config = dict(
    n_layer=12,
    qk_norm=False,
    init_std_qkv=0.024,
    lr_mult_down=2.0,
    beta1=0.93,
    dataset='wikipedia_en',
)
Each number is 500 + 40 x the weight over its row's rms, rounded and kept within 0 to 999. Layers, rows and columns count from 0. Numbers have three digits each. The size before them is the row's rms in percent of the matrix's.

# v: layer 2 attention value, 128x128, rms 0.495, rows 78-127, columns 64-127
# o: layer 2 attention output (transposed), 128x128, rms 0.565, rows 78-127, columns 64-127
# up: layer 2 MLP up, 448x128, rms 0.296, rows 0-49, columns 64-127
# down: layer 2 MLP down (transposed), 448x128, rms 0.34, rows 0-49, columns 64-127
v78 040:575503505518448493432504458541432458514457499496538527513575505565460497461543463478504512510574483515533469421472539482490487519523467458488473517544526493517421444528460500510498544577540578
o78 047:521516385512535401516556543499487453441532532551574540426517485502415480543502400566503514476442511482548560455469547532506491558463508512580535484497547569550492482450502569494492518518522475
v79 034:503534407538567464503456462502488525527485488554433532514523558526526460504470468430484526486502506490478536634469503425462516515567533488488517511492470479477467504500419521405511555528544490
o79 043:528507483473514554465538498506446522462455500505537493517435494487507528493447488488475567513470512504462509523519426524547489452465564420547453585528458548494523548466440457550505451504500425
v80 036:553541490504449519618456489501493532597502519447516506543469476472579485407537429559541528474517443501549510488530524551465524569517480434460520486521448455460498476492528480480411530494521502
o80 044:568485496478434496485553464470524535460597532550476514458491429518548513499553465472496455518483486500564464482473515513541445499463480465530500471508524530491542548503531511491455490456480500
v81 042:494513480478449405597430512527547447529427506484532512494448491450491490456475443493534539490476531525530489552553465431484442556517486501496518569514603589442522449511488511509566477491537526
o81 045:523516535483480534451494575503493545511402540464454503414588456478548467500486503544486525472515494484534490470515551516468489453552599416531525537474513450449434549545480592455555531542505554
v82 037:478441443464535523548481480444507492557435550523496577477518516500494454477468552568461512506477515455561493599477527545495525469464553532573439483493542448520521425481540515587438505457574445
o82 044:495429500485473603538453569521554482455421517483537519570557524427503469497509506498565517519528503528475469487447455546492454497473556472496509499494528512531486501467518487514513582419461468
v83 044:476622519444401469518491574467590467409452487533514510457518492530526514509467499560471517532454477481466576487491452472520442463426504443461513528494475514538508540502485487478532455477588478
o83 047:560513554488475464536503496534485498573498472472538492493519549487591524542442508495485533563522488508524558525528513507594522480461407466441525562545480473461527541505479465439492491609416546
v84 038:508434396508567517535438523478567492533480437555472473480484523548527489432514439508548492484408452494499489406504493530426447536510465477516512478462545516521531505512539515420451485529497524
o84 045:562477522486430535530560535459552441551498467487482542492531472526459584519553487469559522535526508457514494499545498551486571510464500460539486503546501461461444487497480448457437462567483396
v85 036:521499531453472539506442444546522487525532531594519590534470514503542533470484484480456582437425544474492515441514458490536474427430491494446531538447541470477569531521497503474520442428576466
o85 042:433510525473523546524463533489527488557439515492592547482577546568521491444495475504482513506528493503471532518417542459480493493535548472393546515488504447490559486478464422509491474518511566
v86 036:532484488489535553445544525522454511521494537513472530508483532436484518484536531500456545523442537483486517531565536493533500494447534491454522522511533505456521497473494461524552436431471518
o86 043:496545541481579480482489505517498474485471460536531497478516546503414457447628494508548518472498440574485479512474542509507481518497456461440516505464458444471609536444509521540532493445498562
v87 037:463536544497491578494470467502502507459487492465590553450502528458496469525515496484490511453443405472522443492507538468440522446539484523519434513480529449498516484499479522528521546554465522
o87 043:514453480475469556438458511560457529534501496533509529538468518532468525519513543473464548473459516500466411551522485551459574435522517548489457468544566491474499452458494511478493546492483480
v88 035:462578538569420514528531495500461526471478530452522553503520510474502504541503474551479508510388459514599547578512434454465432453534464438512557504495484500500469457457410475466536471457479501
o88 044:506581466544506447450505547485500469575461448506544450509456511455581528526462538479456476446532609504538487544526494472485563434507516466491473516504477427426542510537549465553481467543532545
v89 035:478490456468546421551449451493523457525559543590490538533525480457482536475467479489519504522555492541535502503527500499471531518495519483541484507522567536494448536491477561504510519537504508
o89 041:464467424486564492478520525443493545505501564474515517503528400472584443532502481533472458489521441460508519547454462544494451416583492451477478498480497520478494530482506499421543451493505562
v90 033:434551433548445495515525497466549515462468542452525444496481462470429472491478526475468523448540556510445515522547505481491492423504479459476531504490572620439485498553547517504558462518474522
o90 042:467487531457476426496511492493495533502446506474510497504513479469490502520461509560468489459480502601526501553526513465387507472527434542488462506496498545480501482490547522500520496529522559
v91 037:464461477498495490473589480487529582465536522510429520576448476507539509481508487487487559491523506541502435497491473482549549519530495505487522475550533483416523484483550533473498453465478465
o91 044:388467466505505470469587461509533496470568495450516552454562550478481503496507495550437488432510458558464469501438465461521454478531455475497527507492461508560502563472480594532519501473501457
v92 037:517510499544500513485455450446531482547449469496449502517450522560501528615540527539446520471565545485468491514444502535436587478510542497504530476488450529440588519494527487400425482469488481
o92 043:491499496497444517431523485482491516508451463499501527461502498522556553554468475488502531445450474551459522544501465483467493558463488543485502488378467430426533603508480512482409509470530471
v93 033:501498508459504496463540533552466520440493373489457458471493497504471479474511460602540518529517452595463489508503482506483418511633488524506506570535499499468445499510486557497541490530477520
o93 036:501503477467525427488553500546485499468503501491438505514434611529430506470521489552468562536481510489512511440496562488527503502442465557510518482549452505520388508486482583547553559558411474
v94 037:499545457520486526491507453463479476500458548499531482435526534469459478397455544515471489556541554492546508526524545524647431500479514513498432548473518426483528492527491489599502521475481488
o94 039:540484470472539519445456593561560492430479531509513528499475480463489514492552523524640509492550471612527518469446523460520502492511491399526508494479427535539518426507556522493516504471520556
v95 040:536534482474555396525511541461491516447526441523393434455544481460468537555509520549494532481452501550496517505497420549417492478497519481539602492437473612533482439527510500494494490460469599
o95 044:496501459509529447495537557504506506486591442510474457500455501520595506513542517489454523511440445531497527479590449497460502477451549520481495516467467471421464519502465493453453484499568544
v96 039:486551480524438560486549482539484559403575459482529479600553470477484477560514497511517489488473512492434451516456466546462448514594508422507534514490509486480476479500480465473388522452487491
o96 051:558538474506502538443479440508524500471536429481521488537526521492382562511454561456474467509546548505498490483519432479491473468520524634490551533470475495469523459535580503543505502487546483
v97 033:493497503501454553486557485513392539442442501475528512491472492546523462534433502410507467479543575499581508411464542466541520498487480486463429474525533442487457583466506506520497451566515493
o97 043:534560541514558476469521385499484500470474502544452533486554451524393584502472491559518468472478516523572513479436500447550537534577468516527483472485542480588465442500523421484530554485459471
v98 043:526599526499424535537467519553420536455449508460505473508474477507483485523522473491497539517562529510500455491473478448462498431565501493482499498497559555432404514599568526526482507510511551
o98 051:450528459508493475481549478528527526465469556539445483501412507536461566480494398497392500564463466483469534473499514498523510494474522594503529553455544510516465529461509547523526527589494469
v99 039:506523507466510508482458493597492445496491546486531489450504571538507500501487487446580489494511499479554532449426512461471560492516381478553463503420525441487460510523513607547538492541518510
o99 044:488544475500618593476577545484438525449473566463500534465485554460510536510538485466501475519500524443572489451462431576532526520553498468533441488461468514512443484512494566505517490538538472
v100 032:536512415529502525535444604485482473483482452499452489480444491509468555589486549548537571543555486507472511519475478509471484496441543477512540458448432529467564490573468477486489498529524502
o100 037:549524457480472488501525533484532419533495491422510494457429459475549523473463477446506591501489449545472529565525506443400529508471522497548510542436411449487506546471468559559497474507513491
v101 040:585543567562466522611455475445484506442496455485436515527482562500460486567491465435553518525472491528488493440514473478483499500494544496473556475552518496509483498470487464526485441492444580
o101 046:477519518524459440521516508502522501493578530571419522442467496473454548455513507494510484448468531446530522530484539477558560470530523556565538556503584451499486481462509439504501502534456488
v102 041:511521559420516573478507456526413538522502521571422481496524545511516545498471525522503574466499484419529522527503496461467495564486446494479437498550516468533507484385435474524432486530530520
o102 045:537466546460531518439554475493453575512484461464462476531503549419462498444457451549498581551510498497489452504463528580573472588524537456512490546506477493471498481510493424478456516522527471
v103 036:542525454508440522526480483457551433525472435462515472438479497606518515547558479506533514487506558512536549439458560486524537424439464494501524507527528476510522461469514450473477554550534453
o103 043:562454431475397484532505478454442453455482500514520515434523566522470515529532494526580480584508510489522559478521557436476543595489558453492512458479488576492492462498506437478443544496492555
v104 031:507593511429435512488529516561493510441451552482540490529432545513447511477539492508410581483482496487519457489518483552528498551505509482519452539473498500510531459531504491459513530428535542
o104 041:575460515463468520434484535604450516426573462511524486462479517477495488515539503538472533482493411464439561442485483451548463481443526531474470505514567543543550528429540540545513555442509521
v105 034:475564569523454461473461566539452491520461465475558524530547509501450472492454502517449487564470448497514502427466502483472506517462523505558489456466512471526512487529534405508542463530530435
o105 037:461497478556501524534500518525492526446522512521505484473435540552488499453514505481556517512520540435534532483469516511444490531450561559444564476501475530531442508485495498473512546556489483
v106 037:486510486486484431609545465515470508479486571444494412418456425514489523498488483524621509494496495440448531488487445526564516482546468488511426515501579563511422491516471470421470532507503496
o106 043:518534534465481503480489474448497547482501483506384531507511473495445527515464472501513519575466470583532485475551501530518476449572524507447510476460541478518509526495576479472466542427410502
v107 036:489467516445461530553498545535553447491448465459509465498509490497541465483621557525443519448500447487460540504534408495522498444474466470511512454578472503530509419460596522471499492484519550
o107 042:488424437482479496548472519523519464557555409501498527504582563498500465484472530551456516555467450543438504513526536554480459541461542484505530470491470475502474442534448532474443447570494551
v108 031:425488493520513545465429465500447520543488506462520431488460493550427535476497495592457487512571510458485530504551481555499573511546525510492477541516438538510482436489471455426513531445461490
o108 037:577490505539482452496483584466511489537475491514553477471498466493474565548509441483452479471549490568470494512516511537482529496442491431470477457467531535506548476498569446464458486421457532
v109 032:502498495490460475533416548525477431463401485528566493550510519546454467432491494506507429542558513507518492449544473541441479405540446538492493495448505418469493513538506572576563461535467502
o109 033:458493481526591509549456495513451556535428543590449522474480498538485456483499438569482487489491488437589495536504487527456515471506467584519553435544515521443501429530518551487484550549460532
v110 039:595543529437458516533491546517547475482558467502508558465449543505460575522501478504486516437452420553440494532460434484428487452549500495543479493486451565527527486480516527501509501432534561
o110 044:496440490449493493599501510521508507491537487531468499528429568512510432487487492479508447522491462395445527562501492506497531433501545557474557548529544469451511487424457494488529532452524458
v111 039:472517553504534478444432592589464484495415536480539476520527525516471489538558505493538447439543567507476428504450528492493557479575493471534464467462480447521461508453510510435568549561483553
o111 046:517488495541530549536494476528517505472505585525412521502518547439492493471489483505532483501481516430474550512556500519493512572497526569526438423452537486570517517463528485473541478562554400
v112 042:507461471536486522445536445457441447501423563542517499474464478490407482538507529449513512540590522531533495438466472558616533486482484567533464477443464432490516504463533547548458487522488472
o112 049:499527511519486515509402472473537495515518460552560504464508475495528531486457493549572399505466459549538470591454494467505475536520505518598509409431466532530490478468447492491429537466488520
v113 035:486539475527509497487498495466532493468529440471511415490487550489444473515516470484471492429597537524495497443486537508436469516489563538499510502558470461500534470544507533537510492557437519
o113 044:562509545487517445526481514479479578443499507578393545521498465518478528508448537530521490452490493492503549513468582571468502558459491550547509479511564516583431461524486391471514516511550483
v114 037:435536504556502472519471528495516510520480499519497485507532505391512513516526481545512471496533514528426458427538470524539484446464503415409501473408466503499513521554528587558526537533497510
o114 043:448488489444554559527490529535519496546588507500498545493510414523589491468507530498448509445430493611469463481526476482472477461500450541498486430447481516548531490496540551502453487570514487
v115 040:500528443518491468433508487508495552473460498555441520520508476485543497487465542547424489495462587444508484592471516493473500419494547509503538591569535561498506487479523472477514482494543489
o115 048:480533480517446525513473438532415562508461506534552516493514580465522574478528496555443561544480482555479565486527513432507447537488491454459444551517478494493561537413480498499512526503529546
v116 044:463485476467446500492528382543472523463458575485490441496459508436499532500504550490480509550467538446499504571557538490550470546491577533461480532493517439502501528495425477453538468576546500
o116 050:508507504466463506501395599510461488521452504431553480533575524436541527510479491497478535462448515555518435579495498458484519492561448478488477539512475463526531574429560518513521521551426515
v117 034:564545527414482482585429494580511519413513460451512474483525488544555503525473477509528535521497513497487585491506525425445437464480414452498496448442502500516505498465440467498582513491488509
o117 041:478434502480538483486568491482520547483483553438464454516458499532512492479484516458462484532487569474519561469549510490508509449523575510436510476539508422490440552484491436509488450579529478
v118 037:465518477496501422446580532491484599568508493531479527521473485492526604567489569471477471458456523523504500523457513461549529496432500527438511535470508469583535446482518502479476450534576503
o118 040:551587486538497521523439497522437507480467468504573529556564520545588496458511519466516513466436472549463442516513498464513444520547452523491473498466484443546573556485477484462447510499545464
v119 037:558569452506531483468487518445455469472419518526534542486535528490470471530564445527509465514435504502478423483495498500530479476511434485523420536442529489491527518519463533557535462545460559
o119 048:526490468413515515478533425577494470463520566559404508442452524458601411505568475557554483543476501459510498463600468490518530492554448530488450487483505517434528539457526559527548569477483556
v120 032:529543543485444606511477503469445473467521463510471509456524480473507504480449507481504516532560478546511484469468527484482532451457590498416486457570425484468600572533515538513536486537480505
o120 040:486452448484535515455494494516485561523577504469508569458483494534464513493468555521505586448460426524482500550474522440508510435504475533536541422436505486563473514507517564520477505524595520
v121 036:544497549515418563528551376466504558575501452554501483491487487505488442530504521523553478463460528538546491470431516469454429507564515402512487513476465489502512529462483540414425520508458469
o121 042:543525496489385520473531445495445512602520512435509537500481480517564587531436536498497496487432541493548557522507498481493482510564491476557434480478454472440500489516542457545427446552479454
v122 036:521561454532518513423494502478450451505535484466481531579478547522535484572467502455586500437471540488455514541446536531483516485530520511536503502491533452476442539413532477503474549517551445
o122 045:518536419502548539505521429499561459454484524486519517506546554496368516510512523460612460536523501513476484510494458477535450551553489473496503525476425509527513440462498457504556489482454469
v123 041:497527519484480527501531517537501468505509493567462441463462515513595493477495531584541503509437473456385470556490511452423499494554507477484464502515494427548463473491479442564527464523548508
o123 048:542503443519526535498479434425468453567451491499522543531615603516535455481447493480486562578529502571497406499543513542506488526484516522497527528543446490482513529449502455513506456520465406
v124 039:501529495505415503594563541502586423506478463494530531518467482546520521561477518494506503460543486602510405494493477452490452492518498518484479504480502599486540504499458543497422527501472584
o124 042:448523489540457468500481480466557515558502546477436574481494453571626544539383513491431465476438500490477501503472507483417524488517502536557559581481548421471493500542450567507477520503484477
v125 039:467522481452541482466476485502374496436548509439465578429497512519548482433455485547511507525459480478544508533521490532507462494498467545526479517467468468490426488484475487498595477546459513
o125 044:535495479414548477495522549558523540451474485556508529511496538579462453506526437498483517555544437548497479500508514514547530459461450476507492449586540598567500485415481442494531490498411553
v126 032:500485470512578496523498540436506490458494529469481532480505564419493537505457515463527521586405426491575482531505545469563516451537515533525573508482502511463477498533431482547526464487421467
o126 038:574536462473532512526480588508480545470499467529401507486496521492492458525536555474527532488554415518492512505496544510511539443526498459546507511531498417518498533432503517570488513513453532
v127 042:474482485549509502512495549581525484510498541406451529448541508485467478491475498528508502548500503528486482505526456518531485536502519417501553487446466500466550530453539439461605546520476566
o127 042:484535510485527541507487547536472451515563473530534492453399472492470523471612562442517478469499414622470460506472426486544537502449479564493455476525439470536552548450520524474528443524472561
up0 097:466527472514539521453457503514469470532514485538477526482495485527425465513473489530405499515505485545553453464422467484492466500497530461435588508519552522551478487460445474471473493486530495
down0 113:469485489515532587490536475527501458464474570483525581504489441523479468498507529506447504505539535461442538544442453555578412515504457491470437507450520540488510453533436476521523479518490529
up1 107:564449461473423540512530537491477541455546565521512478473434573496522471549536493595528499489468473579572496493453458467554547442509482473571499517492526562452512463532524493416484486502440512
down1 112:492529463450476500547463563529469512548444457504519511529577482527484527534507546519598452531501577490456544458430549499459530407512530476473475483524481450473504497537479460498533535534503486
up2 080:619539478454537534545446427529481462475463578497546534509475549539519527540498507542497458485508491485447507396466583515454489540542459449500439527477539471502519458509572495509525551414535485
down2 074:459502454554479488501496528491471500459497471454418530464530455561456450462543516450451504504512508475429533540465454502529459521467532533601551537495472441541533587492481573499507497513528486
up3 077:477537470512559540476504524571534559487547422435508484526415511538463560539476533507474538499451476527458508457454498511405498525508459452536493490471524541497577531544477472607478517501466451
down3 084:495477430485473502444532519522470503495531481436522475565480525468478538505490436498486546518528504552553527432505561503445516548518514504547494480489463564528476553609534482530469533449430533
up4 104:467460527453444503499497482533490471511533558530509542551476581456529516544471455505433493509477502511596503532519448497510565511544567491451533550555492532532510522550467430492505465486459450
down4 104:503483457502496486486499539469507509486513485487457502513478530532589512482500600453544511477602501449452513549516522519515543516433530554467470561459494506459495522544384429491401482528517534
up5 100:502554423473525539513538469503524587494518510507481573449505558529514446442487505510478473468479449503488471491595510501552438472482426545476525470427471513509427520411526448486473481479566507
down5 101:504513540497525508501547488485469483573534537588575436514494531491498486494509524459527511541496600550555504525477490532490477484543510476503461542445515525507485506522497474466531560533442490
up6 136:496498430559534473477498582480502504443526553519497407525464570528447427522519488495525506406484493474573513531494459477565551398455518512530488494467526489422464526436434467528433532524512526
down6 152:466483549472504538439515450441523451449454522477503522511505523576511440554518480527542447517494542478505524505489456527491579464494489437508511519549538503503506481534535510488464437512513538
up7 103:485584475570466528491553509441545487496515519474487518454456493494527421432511489342529523522487527495498506552535542459531460502545501443511519557533504499496486529444452541527516521579525505
down7 101:522508540453465472512493426475437570521458467483538536482529535533363495520489536559487545542501443530563525459510494486517532455521435582464507474538485582457543452514524533540476537475527509
up8 110:510519421466535519551537548493427503468489531536497508419466494479510543547520505470479525433516536487460453445436401506392496523514524550509557504467495480498527533457452537485559489459530458
down8 116:572480507494527435576559503467480494483485466551445476505450480444496446449469406523517477567513435492514503531561530517477497470495521520498505464489542439494474476563480453444510502441525547
up9 094:466477499500571471478527488533620512441507564453537521555518562543445468448492484509460465486522455494486523564489512413510449541452508496444500499480522526523463418525492509488533483439574533
down9 095:455542490445513486501544545525528493515505540436539461450484492451463526479510516500550550493535480469551492588515584496417521565424565516474479493475466583411412537508527479554429420482533538
up10 105:452482532557520561444401504509520491468498471554529504522477510459579569518487488488545540439497451513501502480455503557502558541450497533510476564500519460551503550469520538418478524498459486
down10 090:491504568505508512496502497396600512516477509578445502485586496526446459421452487475458434517523438497516430493497415551538479521416513540468431567503450490476480450462509517544451505563546522
up11 091:450561502507529539479534536554471529490463533454486550484476532430543490429412375479501525436505509478503454572573572519540512468485454488550503501459512471517463471485460536496594532577497482
down11 089:451483544552518488472442504514499582491515502574533405559525488474547487464502525495486490545484446449482512464504526553515495481540504403510543421505545497511397499449447480491500536413478521
up12 094:525496441471475514516459522560511545499550451503442490487519467495550427481541521506484472504456421484592553586498532520471550497473491508537493529505464483512481488460488563510490531539476522
down12 089:502485476535533430480467450470388533491492520561430468494547471486420465487449442455460455497534495484463531466507552468595460550536495495473526510546458545508451480526562461513482545587504428
up13 109:560469485478501532458464517491451487515471517484601463492581581537489512467496542529516565456462561533551464459537538444473545520472471429470504530495530459544521528468477465494568484495483508
down13 122:398521528505536485484557471484517487497510505553458543471485460560580497451533451505495476577552467504520495522564581502445544460534549517547568552462476504526478444494426491523548463547527549
up14 116:549417498520515579439505512488504496462523535572506474514469531454441540583491494541513555495483471546572456506541484583526537536489567549487505529484532520547544528566502448509531483510477483
down14 103:462493421519445553548446499516456453447447518522443547506532537518600479510489517510520487551547530523501468483511498476423543512486464546487470516415451468474508548532480477519515480563533480
up15 090:529548468460467496508481566435455483551504532549567418475468460401545484505537493481458527491536483477510469505494529493498579484421508556543503597541484441482541492510469442536431465485474474
down15 084:521489554428484574469404508518509491486434530523516507468537559494539445507472530486563595487502497511516511520535536487526582476501523464520459503521547519490469440554519480422494535506418478
up16 070:517472460498448478547497506622495474539486555430541524427458480443539503492535467549475570542582467511452549495465492574510515448516430512594488449493477458492505487449492544479563492524517471
down16 077:537492449500475397491524529508550548470549506482545432595464521501471558520453458557495462522534499506504493511474505522486485503523497493477496444520447571538520490492514445442468485469478528
up17 100:482512491383511520486598541451469576523532587504530462519464505531473511503527438515418463440491572512552479504479504481550556465479508465516568486495526551559426467519508461469467494591509508
down17 083:493458547512503493549460501565481487443515474477505464475463522484516564528532499494491482446507490532513570505468416526441484487478491489502556520517545512499531461559523553545531503576514497
up18 101:564496502503556422476462505467468534463454539473577474531489531498564549515431523510499477455532493423529527572522513611485549498506481468513478481518521485526448432514528550450463523498500442
down18 095:486545521509447505488599476468451549450482551471507498572496434464526499548456550547537494455490504555451433469579532515471457473511486522541432526505494491516440495523532508499536438475502470
up19 089:487473563539487494611498475541493542501510468421396487504480536541478546508513485537484447462449493483505432556494461534523531589468568481501485550453546549454437593527466548532489498475577475
down19 097:498475533502502445478493386516469464574525494447490489459534493555436543448527477491432451542501447467543520558462527427580492502561543464479610428461511493484489434510410523497529493518508534
up20 139:517455554503541511518532440533534485448543531531473518553439512472561470490532460491456406462517592514525472475551488541565536517523441514511505511576516499593469479462459514511505490481459476
down20 143:489485419472493483499511515534512530509517486501499454478447418550517493450498536459548536534501460517559508520518492502566544478491497433432524523505501515515579545487468483492522413584469508
up21 085:555447472475488503444496502487562573471465515550512490500505550537491461548498480481506511494529475457470545574536556527541495568523505506595469473520505525518428428516477438442520472500499497
down21 082:525487503530454486460476497497506565407535568524507500502466469383455505479458497538504436491509574486501475486508529533503457414459514582492446561515544474468495439515418481543522426527475510
up22 092:488500508540559508511540531478557491572469519409444502498529510554430487453583567526443534528509481518496492504544466516536527415490558544612463536506496436533474603480471501490534425510515485
down22 089:434499477461502440463436420515488474503474483529540514450493487456452514499504527520606473436542547559600483506504506507420513526568502525481500407535496497408505459526548432488565468510480458
up23 118:468448458544527483428520419462480498479480553529469535541506468540485503514435524499520545485444497537486556514549541537468529487432559556521512487567479521561470489491472449489540494524544417
down23 129:540487504477540518497527584489513576455505477536459458492544485536540587430495518443565468481546568509536483507465505544535511509471442456502479509451545453464490484504572440480495442632473523
up24 096:449500518534576563505455494478449525503497533540516418475487433567458445557545456531493470460497549443490445369506539485497472534510525465425508478519496426555495471489464585515548485485535505
down24 086:518469471489470456487467524498509455510470536435577488526497548535546485459532521499521575439471539465484586488473518558540482487404477510519438463491430413536524515545472483502501411524480409
up25 108:473524497523498435495471538474482512561570498520457498528480552513501479447537462552439499551465442500498550449520511445390542493540496566492527526524565464483390503454469493540507467488550506
down25 105:523549541427528514481467472514493476501522499510491503497558460590453503452557496506429438514520461493505451519516480451467548510524548455449549480529456498511499473486424515465496469523522585
up26 100:524465440542479546534486616524561441498450542411433434518518580511454558493534482479515488547536520482486484535542516447423567507451473539497469474447509435499447523454503527540454488523503507
down26 090:457512459565553531479482487544448526549404460513558530445462491452601484525505524518529465464516516484500532482456440506478486436543520503454533515458509522464519486552523472462574508514526562
up27 103:436450505490545500517516484475519505428555512466481508532444548550477443480477504505460518508484465498596445550500505559491486466508527438507491525482465570530483524513497460451539466553506496
down27 102:533550505509448540506489493489562474493486461484473470479527517436651571434528456411528519499498575525428460503472537436525501538433487545505529459547489425442485493512529594484479564495474506
up28 088:522523506410449529449495472469524481426484484525571524450466511476537509461512522518498455525489431483505526506440543467505581504418508591468497495496481448533453505537447541504513635536527462
down28 092:488539474455526552466415493501508478535437410419473431520500543551517570559518478474530498518408493480561529481532556444451497492546449498453527551484553482531470511433461481592533521490484483
up29 115:524488486478518496449458489461488487515520510527446527527426505490569540475558504495497492466428494467427572534512466466485474531465560516492572541539542514483439534464425451473496418454527485
down29 114:512453519493471532440530524508532510541504526487435382537506469523547533464556486464541430482538558447513475475458460413474463506553487553506526519522425439503472492476541511528469505477546523
up30 100:534481477546526521478528504533489524517497475442546443584453534494458483517466512385450486501464526523505526521479577507415491533407486471511457511508544430482549526515483523583512537525497523
down30 086:492509540512470489443444492550505523514542576512526521459536550576493479510504483431516492559491533502452518472444499513508543448459496512465561490468507545436512386512574529453461528469508510
up31 110:530444505529468525539557449631465508431489501426452525460409470464439474461566551478494541515547524503510522479577584521490517551506511564502513468476493506530534484524546514445473458515484511
down31 110:455510548502517521519494476445506485546550526484572588471542525499515492591436457571483511513481456498507513513471485495479459408541448453515507508502464477452524550498491450459507483469500438
up32 091:532520533540557554520487489498557490500543517541465502491520557462477489481515499521491498509519525562480502460450466505562530450537488498434502550499461552476439548418482472492519491590473544
down32 077:488549505595474487517543459457403495498474516488471582511557516543496517524547483568516446494507455406487423474473561500498416504510491537486513540441482495523527507564533534519573513458531495
up33 091:519496504562567451549445513499463554454574556516499529522468524545515425491471478488542546527520462480484494455509546472547476457466566530468558527479489459518466511567441454449469441565467439
down33 089:498490526494544522473535490498535529571444522516492493442487486430491522566481617511455470499497541460491519527486489569460495481458507527560437489573457505520552512495556553448480557447441553
up34 115:503493504515467506512538455476422548494465469493465513478458516485466452521543531579497497570540487419526510461448609568555473462456485539528468499560535533524500492507515557484481465518618451
down34 108:504535510493503580606485439578505500472547487528536560485503509496423531511526464520520526507524454451528458487495486508478416491463475504535465448434511506506447513478520563505447511496516444
up35 073:488458463408508531510496546547451553538417505494501517502500576451503478422496550527508544527452357529544525563509495512549544553484502536467476545477474437471502517491531559470485448524483501
down35 096:562501515450524473511541534540559450493567489598510469448468511468526403518505492468473519538503440463475419524424557517546515483494546425472538484483489559514486436423464518538462442488431480
up36 113:492494503456515572502490468456532546476584572541410565438498535491450491486528459601478536518409515525583575494518519515476496543486597558480520418421497508488499461519541554517464539492478475
down36 103:487449504446551531550554511505614466456565565508475444456512491480560502523485431515463473461532438551500455478525455502508547568557501539447490516528506501540555479514474543528458441425538524
up37 085:557523527458526488462507491564418560458503483488578488543498571520562457521532510490511492517573506539516545433499536501468538568505533473517498509399527464533536456503509567432503545519572493
down37 089:470432500461475421488540527564528474457480535569461468466470487447459487559465519490513459541486450504550436568475534539488525496488492506499502466468490505470523512511555532558517548479488454
up38 098:526487532509508481379452494471568566496510522491495494532418525541463549508547547498516502524518448511537551513510509443470510501531521617497488420423520460469527443535528534541464491458514495
down38 104:417528531547501477536466489477586475541460484489475477438591484557436505508527494536540516529480455492424549496539505503514399565531450495450492535515536462449521486519542517546491548506546492
up39 104:601549480488529495522580461489516510462400557503481462408471459533440532584558432483498494546466524444566513483501501465514509473507515598538541530507503488481492463516470518448549493446555472
down39 110:517582525407456551540474414485458469564420547470485527538507420535422509531498485480434514520395515512493516515486551494503501484506496484479557539543510455525492482505429507541536495524526509
up40 089:520510485493560601497499463540448465517444519483573482419545506540506517494549460517431522447512475534522562477472494489482509513436467510476567570464468486494542446497534512492504573500585510
down40 102:489518552514437507430476542478491469406527450558483507454467459492478562511555473483446524536501514453548499472478500540506530446492554457574532441513581595523508445469509495506510410417470520
up41 096:567492532540517447507492542511519522504519511482540487518520447505493559493568467489478560459475465517385499449511428505484542503513515519489527505480488508533493491500445480514465388511468484
down41 085:511504441470496510419533486496496475479532536542418554422501583489602454507510468479527475536506515438517403530512526446462452499485508522514502446472516558509482491548529496477554583475548564
up42 099:496496500501500548487517516519538476465459510473501544469509584503526481504571580493525550466499421514479451506447529500504475556480539448504506450535455532437470529395508466476510475470457442
down42 104:495471473455482519519523484545535493577493593518566458494549456411540449498457482506532513481502559432449545409529496478496441471456438524562424596432555467539489535533515494501548481478531473
up43 072:503570455464518550470510405529450478504494505486559495543489513485430490419491537522435469535520473550537464558509461410561510527482494493411533490511480581528519536485468492494443415474502493
down43 078:516495443519411542549491553579507491501485536455486496540471486515413519418576451471497525457509494455488509445509509469497499582500588474473538504478518538457533554457419496439559517482501527
up44 102:486531468464566452457457546503485468522481510503445518506526538480449523490506460551540466453522480538562470529485502495462553514538552403455495448474426590532521573547541509479555501506485570
down44 102:480531514517501532489579550569495496489405537512411539573488543550400515482590521534511462458449475482525452467513487475535550455497451463495509387531513474493477451483455454528565459483556486
up45 087:499495542477552503515521565484458506523490483457444487576519510412408560504483511518432509506472528536504518557476510509465561463481578541522513487518498420566493513458498497477509414556538437
down45 084:512517482492514444548455551517535561510482523484538520534478532517460499554503546479482464461467484513422512455452434505505473472453526538456472489470464456491512557487479479476486463460505541
up46 081:488484513479502462497533507561497483468552555564417530490474501494513499477555440563536490489484562433445445545489524529495468546529538479456552509433510522576479447535461500535484516470504520
down46 075:522504560481544458488509496505510523514493526430585473441495500392562410478463502475547529543569514561519531496470483486431550458506538540475430476545457437425541503571525417527517483436487514
up47 143:494470519461556462512528546529442545477541492440609501504514494478485480462487564503551489477512438487462420442487407507566498472547551480420457539526495502456501563487500447502544518525528401
down47 157:467479523531527481545565579450498564492463426469516543422505433467475582510497460493465490577508414498481465489522494451535511494475505574492537450435505461500518525475442521497549520514497467
up48 089:576506478490560522461488457453491517524461523507447453526511483520430458513494530495488528487454510489456463478509558474534479546519538471440444516501522527541426501518425422413498510478636476
down48 091:602481533561398517460478508499501579490435451490408432524529532522423506547491520521463488582459513478457502459453473518531430484498459489484523540531534591480543405500517497476496506488505532
up49 088:503466503490492532511479498540548516487504511457435573567513510507535520487481580502491459471514469488536596528534537471508525483515503460485464485484517524572471452478516521437605529497458507
down49 077:506491536474507576456501486458488459450471522487469537353533511489485459455479507445462546532496492463519522492487490543441488457567526427477504534500539460471482570519559458529458454475529454